Weights of a small transformer language model: width 96.
Each number is 128 + 24 x the weight over its row's rms, rounded and kept within 0 to 255. Layers, rows and columns count from 0. Numbers have three digits each. The size before them is the row's rms in percent of the matrix's.

# layer 4 attention output (transposed), 96x96, rms 0.251, rows 51-91, columns 0-95
123:161123105172123100129102173115094121103139116106083175107146144116144134112191131101133125147096125140139141165108139136091136113123141114159155140085126129126108140144135147154151073151178062138126127147115153124112141160104160101097105116142117147108111135130114121082139096135154134138
104:152128132171119153147150107138119141077123115152143158148102101088128135100161146116188105094154118175115130179095150122116095140114119135185151114151116112113145093142159122130097110110118078149137117111149152104118113128083125138132082114143119123147117118162139118092162129102131133157
097:099155106176139127178131140105145205109158152087114158106162121115110139110117114132131110117129118139191126126112090148141136108118095111131150139127115125148144100105081125105090135099130164158121156117101092111137108129127147090125184142155140099127119156126152128128129115088122146158
113:081114111108119144169091124100130147128154144104157160107089124093148151135131082118142124150126119136109175143170098160138161094174101123128145146120135151097145135141147152085163122164177103101149132134124159118128117134176102116115134129106164122127127120094114113125084106142096098116
108:161112102130145155096101141111153109148110121095110066124116070139146161162129082121152157133115128164145117153141107109114146127131123143124102133122131154128131108109094093148147128084133121116112152176182122168139163133104159059148093148130137131128104163143114135117120126133163127133
115:086133099118185094159112099103133156170115102174109159121101131145141135112141130123127091093125142101152153117123124138140122130131105126144129086074103117109127156136129171154159152137143158145131093154109142123149108115151149132103102127138088125169079115121159138168110162107103158103
132:150145134127165137097123135102162167110146146114160085163142163146090114127109116171096161114114147116114133107098148104134130117139140124128154111083128139138120178118136116135134173099154140113123125124158079095160127142113106157154156069149114105111111102101127133126075118169098142154
107:134126091115135101131099097093121157148175115138108130140125105165119144168086142187083092158123115101162101148103126147140117155101101173128120111101135130141137147122156119120173135137159114111168136139139114133099148143146072115119151164121124131098118150106115159141173105126100103101
100:150135133170136166131177083137139098133116143122130155150113139086117111134125162134133122104158093143149101151163086098122103167140156147128151122108124074196100133137123105141124147069119126127114105134085136119117110096126127129128094169134088150093139155141124115150139159136102112126
092:137111150128117127113104162146129142106111136159131125133096132153162160151154075106123152146179150153072100107109155130105145095151123117118116097127109114150100114125118159134129158173131143133125112108089109151131161083099156087127164123144115143124067145108119153121092173109154124144
118:165146158120169174121089121075119136142157158134156106111126123134153119121114117124116092128129125146101182124115111142154151100146160105130108145105128152097119104142136115145061096091130129124114102125170150165118107147138167170086116146124118133145122128143121087160111119132081162110
098:122091129072143113107139151120154141176098104168072134103126161169169141166113138140116126149135126174132121098135151148142118135178156125089111108096124126105108150135129116110151116083125153105111136132129114152084122192173124111129119108105131116126081118123101123139141138148116151128
111:161117124118111126131104137101169145123129139166076100167142101137124149143144106092131111150144097111109123124083132117170143136127150145138107119153092197131124133131095138121141095152068115105144105130133155137108168115108168134147128094170117126103104093126155155121119132158171132087
088:142089136112107098115123155173136084110123157138107123127132183140173139147077130102115133120133128096049113122110131144130137134115063118148100149109101134162172091162102124115158125098158109129148156153162094123127153158113125116136147129148120129131158167135141139129111110108136136121
092:145092164131136150111077144089127131107094188132144108138150127154132145143133120137099118150129092170115065113105094127095092125111159125127089126113132135115172123095091148143131152108173097137140133137108149157116131133115117150147152164149115148176131129075139137097138161119110141128
084:136147127108156127110119140056122135129124114157098156155124132133105132158147128111146150100103107133141162151146131115181136109154189105160092133119133112158116113125163109098062117115112134133106155155103124141136059152149141139134130154115095120120118099152146128111076121124146126166
090:130111102134180090137127112092141154143131138104123111123139142119110162137105099148145149108180122144166086175077142139097142158137126128126155159160160115126097111083103118112132135139187131131114126091094117117177121130117138140161129107100132117135128117111107169090144101154134084148
074:097120111100148092162115149119131109129144166114133093126209114138159119110151111126106150148142129143141117159140094126127143108118132116142107120148109119168125166084122115120174144124105097169145102118108106131092110121134088111112160117117153173123132162129134111125176145057144119114
085:165148108124135096109136107120114127131133110141101133154144105092135116124130154092132131159104175140194131101155158117122167124129107127103120111116088142120130088118153095179102156117112124135144138097186089141143161166139138157141096141155154104110096098174112103115137145116111111098
097:087128112130088075147143125121142136109123095158102180166132152119159138118139136157133119128138151090124118132129118064165121158087142141108170130132112133134121153138138126102073098131152093110145135129119137122136141147157133098111171083132138177167115143116074127112131125106123142169
086:103107157129117072109067104117126087125124162104128143110116138117107137118155133138082092136145161115112138211121111157167108097137126128124169149160086122133126139143128134137096133122096127188152144126118121140146133183118120096110127117140157125125117132141144123149139122163121139083
091:103089134135126119135127084065132145122157136142164121150086115120138108106103092107114079148144122121115094139142131126152127113140134146130179163120145153107094117157136109117167079116180117160131141150128161157122089105130139153157106105136103154114158104163147151146150143131107141081
084:136121138121109132111138143110147128112106124136116139176130113114088154140141132154076119115060103131123133136082122121128167148062140135136175114145137138112177151111138122093147118143147135096170133168109180117135117136098117157112166167156110095155120108116092121114128100167114134139
081:113093157131143105131170107141145135105199105122106121101159093133124144102151073114164159162148125160139129104139094163163117132133123119135127152108105128109115120137087126112115144148102167113129127179141144134130182154144124145135074109151123123118086098133091128101148106144100136110
102:121130150120136123087156127154126112143130104140163110119128142124136164082139125134086123136111157097080135165090107131127146128080135098142103145126113157124130151087138137122104145126175117136146165118076146127119150150159151088146198126165100118130166121116127154092144078118119143104
101:128098140156117136139127084128085122131114115090120139100173154129111187138119134122160118154140109111140132138152126153182142126114133118161144124147153111130138120149148117110097139105111099131162097114145140098168118153100104107091085089160180146103089134150175116151087154125121112097
080:167133124135158078146135113122094133097155106122124093128126136192116153162135127102118145091144136114103165139114091160146134112168153131106120148128177129086125143143121114122120141095093085142125112140053148119124115116114121159114098168138097137137156154157144134119168096114143128124
084:077096102141134161150112099073168163131120149124079135146110132121098094153138126120138110113133129170102135149113113119155098177111117165104175136127136144166152132117124105119069146129076140133166132109111154127097149145161157125137124157137136142118134113103143099089137110162115140125
078:182144123096151111076155176159125152131133121131157135116140145143140107136058164127124122143123137121150113162071122104140128105115085113099131107125129142104157133156076122142124120169093142145094090152128145144101163116104136152111149094144094097129117144158123129137116151110138157148
096:133112108136100085099170090132131153121158123121111118147153158121134090142105163130092112143162169147168149101122110107173127119103114108120115161126111123100131159111125058122115124122102132104086166164163113140156108116165150171147133144155135141132091112164118120113156104118148137108
112:103118149149123130106159115136160148141136143114124158132090113106140162094091154086077092147152110117110107141103143115083161124098133136148181167123135149107107150123122120134157117136147131103143125099149152159103130086158155115149173114110125120132080136104126074177149139129105153135
085:149147102091117136165140191108096140158134108170118129137126153196105171128110151153147110168132131114133123126104162114160100126134107102162123136142118135097133136136107120075099111118171107115099140115138113116150114161112076096125144102129121154127155123118125141107174119114140079114
089:161101158125150137157126134126141085160121129127113114116124115132148119094113136105132137116075146137100122150131099120144112093140112149114143086122091162120114197120084136151159114098099142127112118186108126162064130114120155148139119157120101137124193116138147109131149117125153171138
086:144081116115104134123129131148107125160155136142142168133166151124105166117141089114115110157074129131136095105127153148096154093130159158091152147128117123113140120108138171126094134146123130139154130066122107105134082114123144134096084111159121105127128155156174135137093172137163145095
099:165131108195128115145159162146128161127109110144151129149101087131129178157110064144111104125116129147092118136101144129094103118112162119122125099099140166070146137137125158136115132107134116164093130171105149136135099122130114126135134127152154130136122090075135110111163119123113176126
096:117154136136114131124087143122145173084159126130143106158138171137116158122134170104102135137131093130095127136131123106120103108132129066179087146140167122153124097153122110099110132135112138115106156124090093109143141160154144174157119131097110075091117163165127139146106167125109133125
096:113123096117106107111147090148128142132134171168097095152146114140146121120128097122118132128128162161140133171099096124169164126113131127123143127164098124138129120090107126123095183112113105119131087082108114135092118125135167168121127117125194179148123129152137134096154100139084158120
088:147148087075132120141159124134104177102145122112144119107127097122103160141123182108101134146100176116145126138154105163140177126132109125110111061122115131076161134154169140130095138128114126147113138130121123125141132131128104124111126110155111145090100106146148127116132128135176187088
080:137139129128146164083138134161149147131112079089099153152102151159114112150131169176118112157108109086125089102135165123158124117160140136149140123100128112113120133144092171137165112160119152120158117133105159143100104089156128097144136148099106118129116132104078142089159137095149101131
087:148153107087149150180110131085111135105173153125162125156163134157121093165117102167149147126152132120121118133125116141118080127123111107146131102170087135146120103138111137094138169144127066100101083151088105153131129157114099125109101136122137172146127109149123139117100125160145126144
065:081145105122077106151146124118129116113116090106118146112145147118099139132169126081142129158142157147099132132111122128138075107157135151139141157106069131175118130140139139082133146104118088100150166115169151094136088124137141113158113144108153124140134106109135156135134148189162143141
# layer 4 attention value, 96x96, rms 0.155, rows 52-91, columns 0-95
097:159158096128136132150127156130110098150134112134119102162085134091109123070141068164111144096105164116141107128133153127159117143064126155133132146147162156139169135120111104120156129142148084142098134082105117131130146154127160118123107135114105159144143116107161096157133142106089144109
096:150139149167117155112158151110122078101152104081101120074139125144111136108113105111121117134132062162145123155096143169093112128079126115152127136133167099151148097134131121152117182152123126143182159155131148109142090159125153124119107115121121156135090128108104101130112141142125117135
101:121118133118114137128111119118129183129125129103101073159163127130137180164151121133150157113122106092129136185092131114121095137156110123103095088099140099112114155138135129128161099141140152134160115144149118096151112139071137165123128084124113125156134080136147129160129144126074164116
104:122127176100106147143165134125142138126123149112099118112111126139102115151134102158158122082148123163104144148075125125123157171115143146117140124154112072158171150127155120102117106092123084128130186113124095160128149113102091149132121138148171105103139173137137146095112111100096127145
114:117140130135132120155094143145119147097127099086107123090128141102156097084124128167114120152122123101122081149176131145106163084121111148135163110106163091120101103105131148131112133178136139137151105118169125177111126161120147109087145076120128093148176156123123141115111141153153143122
119:092076192109160124112127089129131125080123127157134138138124159132162151119137177112099122153142102115127109105122137178142157127113126137131113099094169141118133065126179135173130125115159141134109135084097152093139131133146096134161086140150121124106115130149134143106131131153118154139
098:113122123157115143167087133139095145117120114161129090135121135165132116126121147082166161117144103116090114094157141130080136140142116111180128106130121129104122123172154144167066123174098102177114169146130141115141123117141148196125137134125110087133139113117099132135111115134149143141
092:148123093131121083167116159111155086149127137129073124161151118128123111160127093126154139099170076137129141082152127164137121120110094141071144161159153129143132131084123136133082169136135139099133116144122124117078164108092119102163143128121113113155128150095106111127143121135141149126
098:117135127149115134081095145160160168109125172084140139109111139122118128135136101151091130127129145178101142125147142107144140125155111111135185125142165161107152116119122129131132129089107105098092119157077109135082128115095120137139104161114094147122102163154128130125095151182146165100
111:123187161106145129150178114128130106136139116118074109171109138099124158127118114145130080130119148122167108119103131138160176124179115127080107122080143136123128105122127135131125113175115159127149165108116103150131149131152143168130094095138129112118075136149130084089136148116142132123
096:110109166176156114079138112138139150159100125122133140129115096133111105131144158167124157178150145168090127152129136157106157135124145124059131107125163119120079125125141119109106118117112149095123149073132118111170152109117112126121157163133141091119107118119135180109114133118170107113
101:107134125146133108124163133099152189119120154115141063117139141108153091158106142132145119089094147124104142105081114107154155097161132137161126122143141159124155114095156130093169160110096099092125124078131165158148173132157137123131117122136128104112124149137118114114116146153108089103
084:156153161119148127139179097112169147158104134131138121129120140109065112107122117115169111126140110123143111164140175126136122098105148086143169135159119132132118174083139152099137116123109133073124118151139156121130124144145092118152105118099120129116153157164093082136112153176134118092
093:134164156129061106126171173110117115099096129116147108122135146165151090151098117119141178089137145115094096112096148087113151128138146120143140143115128158115164130126093103132132145137097092117149144175128149084139120108148153130114117149112141111092111137171140134085132112118155137165
088:121111156160118110073133129121112126130124176119123169109131122112149114124114105155126121117081175147113134082112088130096123111104099118143097158157121155157098101145144104146148114145142140110198086185130111154116164107106120141108165153127133137122135134129143163153118157155091133134
092:118101158094115137151096118120121137145095117167124124144133098161112124115156141128127116139126139064077125108108091115144120139097153109116114151139090112139101123175140161161147141125135157152176128097139164101107110128152150160132107135091152131086133090151101154116175126148182115131
087:079131181100118131126113146144114105143186135149143125132081106138116100079116116095112134153088091093146123187156166108078133153150136083135145139111154118103152125139137114129117156121135123110124126145133155085118105149142130158146148134123089128152088130151095139156117122158143154117
092:158138141114108136161106140147117139114146125123128108142123140114124130128137145125119174130173105093132105094135121134173076124137082118137114106114194154104096115131135098191114088112150134125109125101142152167119117095134158134112083089171120125122148096136150090138128156145093169118
092:130102105079184128137135146124139119118138128088136132142159182137087091114099149153137119150132158083162154160117141148109122115156083111134154123106132148145108080160145137138106145112132149136105107116128098107157107163137152089120137162116153165094138079133133121111152156129135137173
084:141160085120123087113158130132123077147149129161174125103122146106139124114166116102136165127104170120146109152155105147129132173131128116156159126092116162128119090144115137111156113109145131125104136140126141104124139174136125078111137114107141141132108051173107119163098146116155128090
091:142113139137137117159132130143162142087098134106134123124149157141139132188140109172161133071085137101127126175124100100099097140111101165107148173113139115165146103088135182114134126151113137122140161130170110142082137115114167128123111123113141133143121109115078128161122100118142124103
090:149160155168162129123131121121127158108165089137122124124125164135132143093129147104164158081158128097165090105135122096132159102135100118115121123146116172139146109106117118154113185095099117172140083151154099153135140127159107116137147153083145129129114122098152126089108160095110107123
088:179139132138133160129074155160138149133078158132092113105131100125107146101140136129108121133113135100161150114148099101125105128069116138165126143124155131101168132143093128151124183112166086164099125099115151145131125101129124073135091129093128158107146123130096105114102123110118147116
107:125158111107107136125127099119129159120137145105106115107077161131146098142116140065080134143112130143100108149153143099094118089123113072141120109142128135127141120167126137109131141135132150175154154104213127128152135130136141082113173136106152127106116127158141118084097139140158124142
097:156151119099113147147130130175138105099124129140102117136126109108156152128140119134089098139131119100130113097102108146139126114133086163115127143121114171107149157102132106131125129123169140090101112140068105148133120142140114140156162125091141178139200091157100102137143121102183166117
087:114151116158122104123164156127080134147107137153143159150113117139148143177106106124113120157130101138143101119137108117143183115100133119110131131114096140157141099120168128086099147129129163154078154101151115126118122129166104120080129162125100122090108094127131163178090075127130149138
090:097112110199107153082130155119129138124125134151154135109150120151122151151117156129125160110123135080130153111156131117142105116135082121148123126160083117126114099170110178137111128168092100120130119110086095141113154163137103100150116151109142126140126066174146140141152126147140163120
089:132112126139131130121147076117128090189153148092113106126128150168141138120146140111138120125146124150191142115093108134130140100150141156115117117155178134135119131111180103126087166152093118090138106074126168099139149136121146098157113140143137103136114084096115123124151135164098131100
092:146137147102125135163116152147119117124128135125102165157092146145127104113134137122162112134165144111136113109159149112143101123107118078151145135080137115106129104116132140163127160145125124159174091078071122168133148148121129087154124125160148158122138082136143100158096129133061117098
109:103116126130159168168161122165125114135134165098079091093137141179113140123156167145111102095158141128111108147139121111169085144161130115112134111098101137138132110117122163126130159120082096156089142181138142124134131178124142140120152154126141093129148113077122133111112117132149103112
091:158118125102146128154099161114151119104143142108156205102099104106115093141148159126126114150107139125160095107102158144093140073105139124147129151109125124137123125149137119135073120105141129127155162125107157109145110099174120154143124141133167089162144100152113097141147113142140090171
102:071092162187110114119134135113159128151125174123132121140131111151158087132148132106104155153137116129157168133138160101113131103121157132139112154124171134098171091136135154088149148134106128098093111096142102127118132140118076102122133137120139102107126121094175093143086117106100113148
087:165145145141119107147145138130093130109083112163097102120140108151148139118108121123089129126167100120166074160143151129115115158130088138110131153103164161109086097135128109106125105130120144105180114130152169130145163095115147142178145094091088128134125149141146137148163121128097103102
097:127153075170117144094135124130136145131118176107155135131125111120120146097109181096098109125116122148129132100091145101160098097123084124127160168116117154172168106106097127128138132150107134155141172120152115104141132104119162138134100162124116152116086138096164123108113154155163084136
093:131102110106107130123157156111155156159111142145093162125129074083128133131121093129186106128125162150133092114146125113165138126134104149074119159135159140163129135149116106177108111138117097136119095151136145116132110098154165107142168157115135136096074118131085138140112105151148153111
095:154098146099133125150123124104116115143128101120137141103128130150140103104089123135162090160110103088152120081143151138111103159145126134171153091144141137102150087145073154122152149186072141138119140075172125152127136130133126128114136114115090126127155116152159122154102106107173141115
096:152145106177094128124130137170145097154142116111112161127102112106137182124102162100162126131183131126122128130119140108173106106121090080138152167143179158116111136159147129121105116158147150095144121106135128108090118100144141101103136132093110133119154142091143136167136111097089124096
088:134137114092136131117107090095119139093115148112113111118098138147128141153127157151137111151171124134161152159106142100090194126133125144170146116131130117171128123106149110132143127075100169132140133177119093086134183106187099104140107116154134116143097103119088142124147121139118122132
098:145163108118117108122110140119118109128137088136134167126162139101128132098113107168156141118103124134138079149105110117139157124112154149179114153161157105133182137161136110109111110161100154093159114086149151105138114130108097171089118168122153104145108123120124111112140116089111194131
074:130136168143189123107169160160163148115163156129134148112119111129105096113107107138106165120166116144092123122162150145111105156089167132125111154115130140120141146159108117100116090102175131118117102127102090095143112171129138129117105141105104155185138103115122135132114098098122097096
# layer 4 attention query, 96x96, rms 0.15, rows 64-95, columns 0-95
080:132137111145126105128150149128088165147106084137159103125124143092128091092145111104132118141124140171134122114104142113169098162158123163103108128140160122163148151140091149170130070107106144147098093163087128162103141142139139105109172100154083124123168104139129121117111126101121103134
094:111155167092142128133119156063124150125105136123076110154107116101118137121090148131106129126134097103131109156114123108139088146178163161134158164122154147196109141165112117142115130146117157140119136110095128139117145132124139145142144140135102082159166113155065104103124139111141116134
083:204165122099119133202110131087119122106119109123124128159122137101101123098108143091122127153149127161133105136119123100181100138150105104150124138118123175172125147128138078105105104126166131099135132145134135146141128159102128136143122120113075151142181099114110139129138125126120115164
116:101102122155147100092165157173172123152144131113132162102074126133135147130157105117128160106080161119096118123101117135069154098079130165117159115133109109097098121120150137147155137164108103124114150131123133142131142108137174108156165146136109105101087126104135144118136119164115138118
106:118111113097135100134123165130152105151120171144112171137104108150120111148149122162117155106069126114130156137120117126071145134130107133170137146134150100124118164139142096128156164150160101135125122159086088119135136101176118131166139121119131100087105184090091119111132118150145096106
100:111099124137123116149117104098152180166123150123140139151098122126131118159168119125112131103137146086098151140159126138100094144131097106129141114132132115115136139150100100102094155131080148145178161182114129116088146139154168154167126105126166133093133110163095111090151134140157127090
103:146135119113147096111071146133105150128118150121143127113170165143105131117148126125152132109083128165153138117092108141119112165147112130092118114171149134113115118098119149121144110137161130125179103174069099146105142079103135130112146159102117134127152115168080127149152155083118099147
104:185137149162125134113153102131131101088140082117142111134167164126110127141153150160149139153149110123127131124097078144178113123114126141173161105119102083128112127103164097151100128099109143115116110117106116107140104160132136058118094150145104119147135158141137099160139126137144127086
105:125107165135106114149117122103129092098096163092132144166141129117126142140106139110155106119134150076081127127137131157145148121139118139166165115074151138138126136158151071097114173152122101134138165130123169135124116110165113158175146161129139100118131152132074132135102121086148118143
095:167134114112117185150136071133150086090117161119124143162143093141094135108137119118150118124128122140103136133127126143129132115124107104143137126047116143133091174128143119117129154166161116116173156127130145150159127121141138147175109107064119103101123126117112122132106115151177132099
099:112115108132110123112133104148191115127101148098140148109116130142147076137197114137195137106133143116139111152155122148131135117098095123158096090155141137081127129146157134143152155148109111144111169139144087107117133143143103141131121130125139134101082131111152136166084106176106112116
088:165133123142133143086138134125095129092156148113135137140156128154138110129111118150141134138158160124153136104141159107098166153137096089123132124143074080069160135071125143117167181156158141132138126137131087133182088142133107133112101112121148124120099151091137135113125156109105117112
100:124147118114136096092146116186120125145170166126137155076131146131157145142129094136107146135159128140090143121187100146144108132101121118112087100136151138130121110098133160159106108116115083113081146102158141112107163160162114122109091105110124183114126128119105106158168148128125131138
108:113150112147159106154147131190162178115138154130106103125071100165130113156159121130161101072090104110112161159119121120111156147094099139139133144131143093113163134092135113095134138114109122123125130121141124119140076132179125110113172157139161129119084132125136136114100144148128133127
110:132110185157093127130107160160134128148154127145166112116133144124119113131108197131123119151129115106127132156092132133133120152107092113115097146118118157115141142132074149084114085080124145102131131138145132070130125110133107101128118095138157149149124166123098122183150161098176121126
102:159086133149136141081140106132148132144123169144129140059176139103162104117116146156167140138136147160132159088104155152181120123104141151125129141119145124113115124106122088166116118109096140091096101109139145158087148081160078135159145115138122140131147138153129125116148151119120106116
110:153153099093102145119158144143094114119135125112127124121119165140110134092133121168125132155114133107094097169146072152124100167123135167122126141126182161093112148145153141122086141152103126062166109143140155116143144117110115135072138126159121112130114173085138151110116118138152117113
103:119126137143134117178104123136119153129159069116130132122106099109117157140143183134141181132087149123118156140133114157127091108171174139132129119128098152085153098119115083139114137081083121164143145108137135111131109112149150148086142104136120114134129107131174164122172127151102104114
098:135176096142096083138117129136155105124158142173172101130121130145158117097174110142118118178151146105148124126150148104129127118157104120071148156124067132129139133126148148145128105146134134130149136123123128117166133081132132138110139074155120135095107126125141114099165162145075088127
104:112127117157093164123148087128147095093132109111096129119184122183138128104085119087129138151107153112178159125166127103145128127159131124108128060123117122145105098177145165128137143111106115145155159116163118140111117138131095114120138075145123124122147148149128096136121153094137144147
101:112138124155095149110113132116068108124109150134176137126113170166133117129125138154089115098110114154131095161130117160179131107092098130148079136111105145171122091121153145142139121136155138130166093102115128127104151126112168158094108137116132163107122127109162108110118155182136114089
106:172114120160095091139145141115148127121153109119106113116117118154116153120145113129152114106100153101119099097091104117114142074132151130165105127152098146159135116125130094146082153151084139112125145180158130158085167129124175164131134152114163124155100118162120112132105174158124151143
106:132106098077202124154137120091112146148142095121133146154162124112122145138131120134184123152128138138069114134099117122170121148136150127116101090147137145105109112163088140121119137139145133161134144146100139114132110174124100159111172118135086136110128159118113171111081139120154109153
106:093088148097147100160170166097125113087182153068125129147135095127161115140146122132133091150129140101101163131094113129138147158165096121131149151144112104115095067166102144120116143103123139164121139106133123159144130104114103123153117117127132129144157144110144110133120099180138133140
106:118119125176100085125131079125130123114143124155119139115121116152182102122116145117100106153160165106088153114124117111160122133097108158161076135124130109126091116135096101130147154132126116153153089153135101160123149114149148129145145158132131166140163111149154188136102087132076144136
101:134099142167174134114126150134118138118148146142076150129084133191131111147130106160155108120149109138138130128151115153117112098122102151115139152162122157128110130072085148124122135147166133128122109102094147128154146087131160089137117119111127117082126075159142141124093179147098156128
120:109101124126123139175150103129156110142127146142070094116130108154102128142162119113111125103148146109098141110150130156170088139123133151097117144128117147132109148119179088093137159134106090162072181140134142145108122103157150145153152151116170127096116087114121129129113112158176134138
112:116107140101147099122106096109091164170113108142117121147109132133178110120146143079117151112092138121174111118150118069141091153106157170108151117108131121116141141199113141102082117138116127112160111123101136138143136154152117134131120159113106136116156129104122145114139126156198125120
108:142164121144130125180148132124150162169115100146070120170139123105105126123121104126169159097179137154145125139120158109140116122130097113125084136116135126153123110092075098129128125079122084127169111117127149162112161137096139103129104156140129160131153101109123138103111108111152078128
099:110158116122114124085123144133165116128141154166104081126129144141120145111133145104128156126144091135117114130142131162153145128095138166122110127147150143119150109134080158132099149106100128172112153183105128164113133101129110182099076127137122099127084099108111131117128096113086191143
101:098111111138130179133086105072132117110172094119099086148134143126176113189099127161153116111116148091093165115129137129143153145157096151107125118117149110123101150121136141112124112146130079152123152143079115151131131145151143103137118112176140113102110164141118148098144114138148130097
109:087132063118129167134141135103149095135120093175136109108100110120152150111154165160092099104137113091139118079100127156134142123188133110115133127114137119130129117126149174141097140133113106148127103156142118103176128142123123119169099168119140122107177117114138167113120118095161136120
# layer 4 attention key, 96x96, rms 0.155, rows 64-95, columns 0-95
091:151164152100142157122143136133138128112115160161157143090119108110055105137112149133125164113071130148146099186141128104121126088097135130151178131122155107121160123136133136166156108143109147106107114141131150107095119142139120116122185126130098102141144146151131123122094096115105130074
111:101123120143085142150106146090102100187110108114141103110144157103181116138137134127114119131161145120112115125104153124127102144133148143102125156171130163158130119147155099090111111121103109116128146133105099159118182129122121109144102142129126163159086129186084140105157095101092144154
107:079143110143123163129110133146099129217130131169094114104139149122125110153114155143117087108130136146112154130120152116106125123134149158114099145145079148141121129132082119123121110106088094143108125127101107087098158096134148122168145137146105175165124142139124125138181168127129131143
113:141154130149087130097135127136117121140120134087098148153153125139146162115155120155109123101150119157155131120119092114109119105176124114153090143136134151119163129110120118147116120127169131147135136127127076091070117131158098152088115135167115129126166106184164088079153156084129140129
122:172113077161134117128141148114127125134102138132111174139118175133137132095142122160132052078143145148146124143122110119111132122102101100138116166092158136150133126147141089112145139153078113167148134138145124108094109091146140130146130096142094156141171103156144095121174120113142120123
141:137094127133131111133149143146145155144153128122096201163116125159123128092112114154133135097117138126112119154158106142108145146140109113161100170105115130113134114119125114097143158102130081149138156129125117100078090118165106132147107124193083117096159142150122119108167147120164141082
099:174162107128146170107153117127164118126146124125112096101111138102082094124140158094126115121163161114123156081145166139142097152127112127107170126106142109151138110113107125161118093078132123147087132138121102128181148085109161140134131116139123130157104114145148138106078089159124150114
101:107118149150140083145135172111168179159106111152091102133174119121166103128111142129148128096110131128148109115127140140100134097123153145112081135100110120118111139087109194163129080150114133145113151094098143148111155137084133170130158133108108165117115117119141099144125162124140108135
101:119115097139103150153124101124114105142154133131146141125134137154152074096136111133127150112190154142114172146120129110166087114147148119110120144157085131138140135126125141141111134070104080131143133129081118135152149171101141124133064079159136156118109101157117142148115145150105170122
097:130154162118142149111137185124084145119109100094128140191090155116154109145130100156135070112150161127151165129118103111126124141105121164095136142157123120145109089081143122123126147123091119130105137159107109118111154121121139108123064151156134133133162126094140145105107154123093115158
108:138142103125149086112148139147086118098126135120136193125105133152092164097138122164145172128153149109130111102140079145134108143155141099139158129074140117143125114104141156156148151129151154144127158127107116084116083119160131114093124151156126100123137114075163120107132175109150106132
109:128163110127120091124123161103148145125117126137159081110110113082154144176150104122112135129166101088114110082185108111139154128097110177130128096131161122158099120128141142126116116141152123093089152125124141147173124140111135122102128146103170120126121129136100165135088131188105144105
113:129131122121120137148143087181096142127139131146147114137138149107094146173113125131146127156132173107126084098129157107142147151105150142082138118128090132110135105133084153127154104106070160106100075139144149133155157131129132083133131115104152165155144164106127142164149159095095130107
096:140118112154111168114107108105102157208110119168156143130173158120144101117125143121109132119122111159126161137124121153127083093158116115138124115169079118126157128134129078127078140116114101151131163124112119157137153132091117129123084130145096139180116122112109138117129102092107132160
114:134145115171165107132115134150151163112141108126117186106097117100071134128127140113133153079079112135147095127140093118095141147124156141172180103077145129109102140132119127167172156156103141123135109117136095129112093121151089135115153141155121146147140124123152137115151095115129139089
098:127124103114158143157117142138123136107176125139098148158137088151085148138130139123109121176150169144117128153134115110160157191155112114074104109113119119115106147095116118141175127113121143120146095125075118182124130153097128144118150131092132154154118126082126119117128103150131164081
104:101106156130145122116123110144130120140116136109140141128175097175117117146146151126097103100124089117119126139158138109102149114092167111064121149128135124126156104099118146151125104134119122155136082119121079163146164133134167109144092107155133141152132184129091162162144140139075127171
099:112101185150170175112090097133114151145139130095134087140163116154144085105141110098146075158142095136143118172129145117115116147117182109122123135137100125116141125171104087113124115103111163104094141119115120101132115174137092156127148103135138106157147131137158137099146119107134150125
093:145139099111168134123143160102119125133092156111097114136149118099120140116119116109121096116116109140159148120155112146111157161133172167128163125174118130159087118133126122153150130097119110155124121151104153091118119129157115103141107114139144098112082109095183183185133142180109100127
094:144091127105109112115168104100101157100107156085160127131091114121107170163117094123156134114149129134106129096130107130128133109131119089125112142149148119130081170140107140118190132162116141142143158116149102107134167156101114155108107168120130137102122149138182168108108114175144118102
108:104156141116168162142108114147128132130124100106099087086127119103134121138104140162167117129127130098135131151092102124105117152170107176135144114125145125156166076112122181104111114128119127109101141155110142154130155102124159096179088109123136119124124118135094167125145081173102119160
105:117104143095104127125111101102125099163153109176122138114124104125142124086108184119162087141120150131164137129140167087135105111147131119120151120126106118137113113130095129082152136155161161168120112113142120103070170130147107162147102108162184114164104144145116132108139153158126128118
101:118166153116123132150131093125095144117141124126158121149064167173158147146157128102122109138118097109117129159153174143126067089127098096116098144148145120128118138146109146152137148119130115133093129131123098119136122109106137102142133064129154093144137114112124172131096157088105178111
102:157159163152101065153113112119132141147162141108089134155110119148148127155100142083105148169116101171106111118129115145135154115145126149129129139082159138180142084155159099118131127117100124149158137102168137084122090111112117124123098131117130138167119112106123155128110136067122123135
095:100150150160121137123139114127131108163136186127123130103117101108087163137112100132095130147149146149080166130089107144171088126149133080133108141122110120162083112166128151120133109095109137090144106159124143089098145128119142165147139077126145140124148157114092147109140174147130148133
098:111141125129101117146118151115145120138124126129128109147143153093099145132131147133109117165176120118119104112155133115121147169161142093156138098148141146134109083090155138111100109100134117109115159204171166137135207129149146086107099109145124165138127108148114122113144110092090120114
114:119073105123090120166109084125143104155132130129145128159179152142150119109096121102093129163103126129162135116107110127166085129160168098093116138129134166120092149136141127069139128117160108119182157133148130141159138103128117129132143148110161110122097128151087146100160127144104153131
104:115129141117106147124131147139090124113159117103106125119130124138150126130133129111126109066113097100116144105156135121160146138192095085167132091102098110139153157150141096153133096103106111172145112153113122127117116147136146124209154135133115141085128182149097132150118129122110164102
105:120096126137104144139121106153172112069140123137131122144145149105148095140100140139148132103133169130105173169098123141131124107131097082122144121098096126142104133123139130082128156115126056117106142124137073117135140179130151110127120090122090155148145142144158138169150148142111174131
096:141079101111135107139127084096121134097096119120116169087126124117092113142157162117142127142139148074079145152141135111097112138119128118134145097122114127117127097125144144138143133093163172115144169119162133121164090098178100102123150131126106138104141160152102139168120165095140118172
091:146104172121107098137146121095145127128156098099132132132168171137128124135116098100122133108123119168124145172138084166134106151129103100119146093167176143091100136105102148107115113103148153133143141109162145140146096104079121106133079120122161094111153086124129129135141148137165132084
102:114117150124139102145145111099100128108136138137099143114141167141071094117085127097140102100131121169082122145122141133081158157117144090144078134131172115137153117159143149089096167161120124082109126164102136160128152126141143135141155129139179105143118155096122141163104139131148130146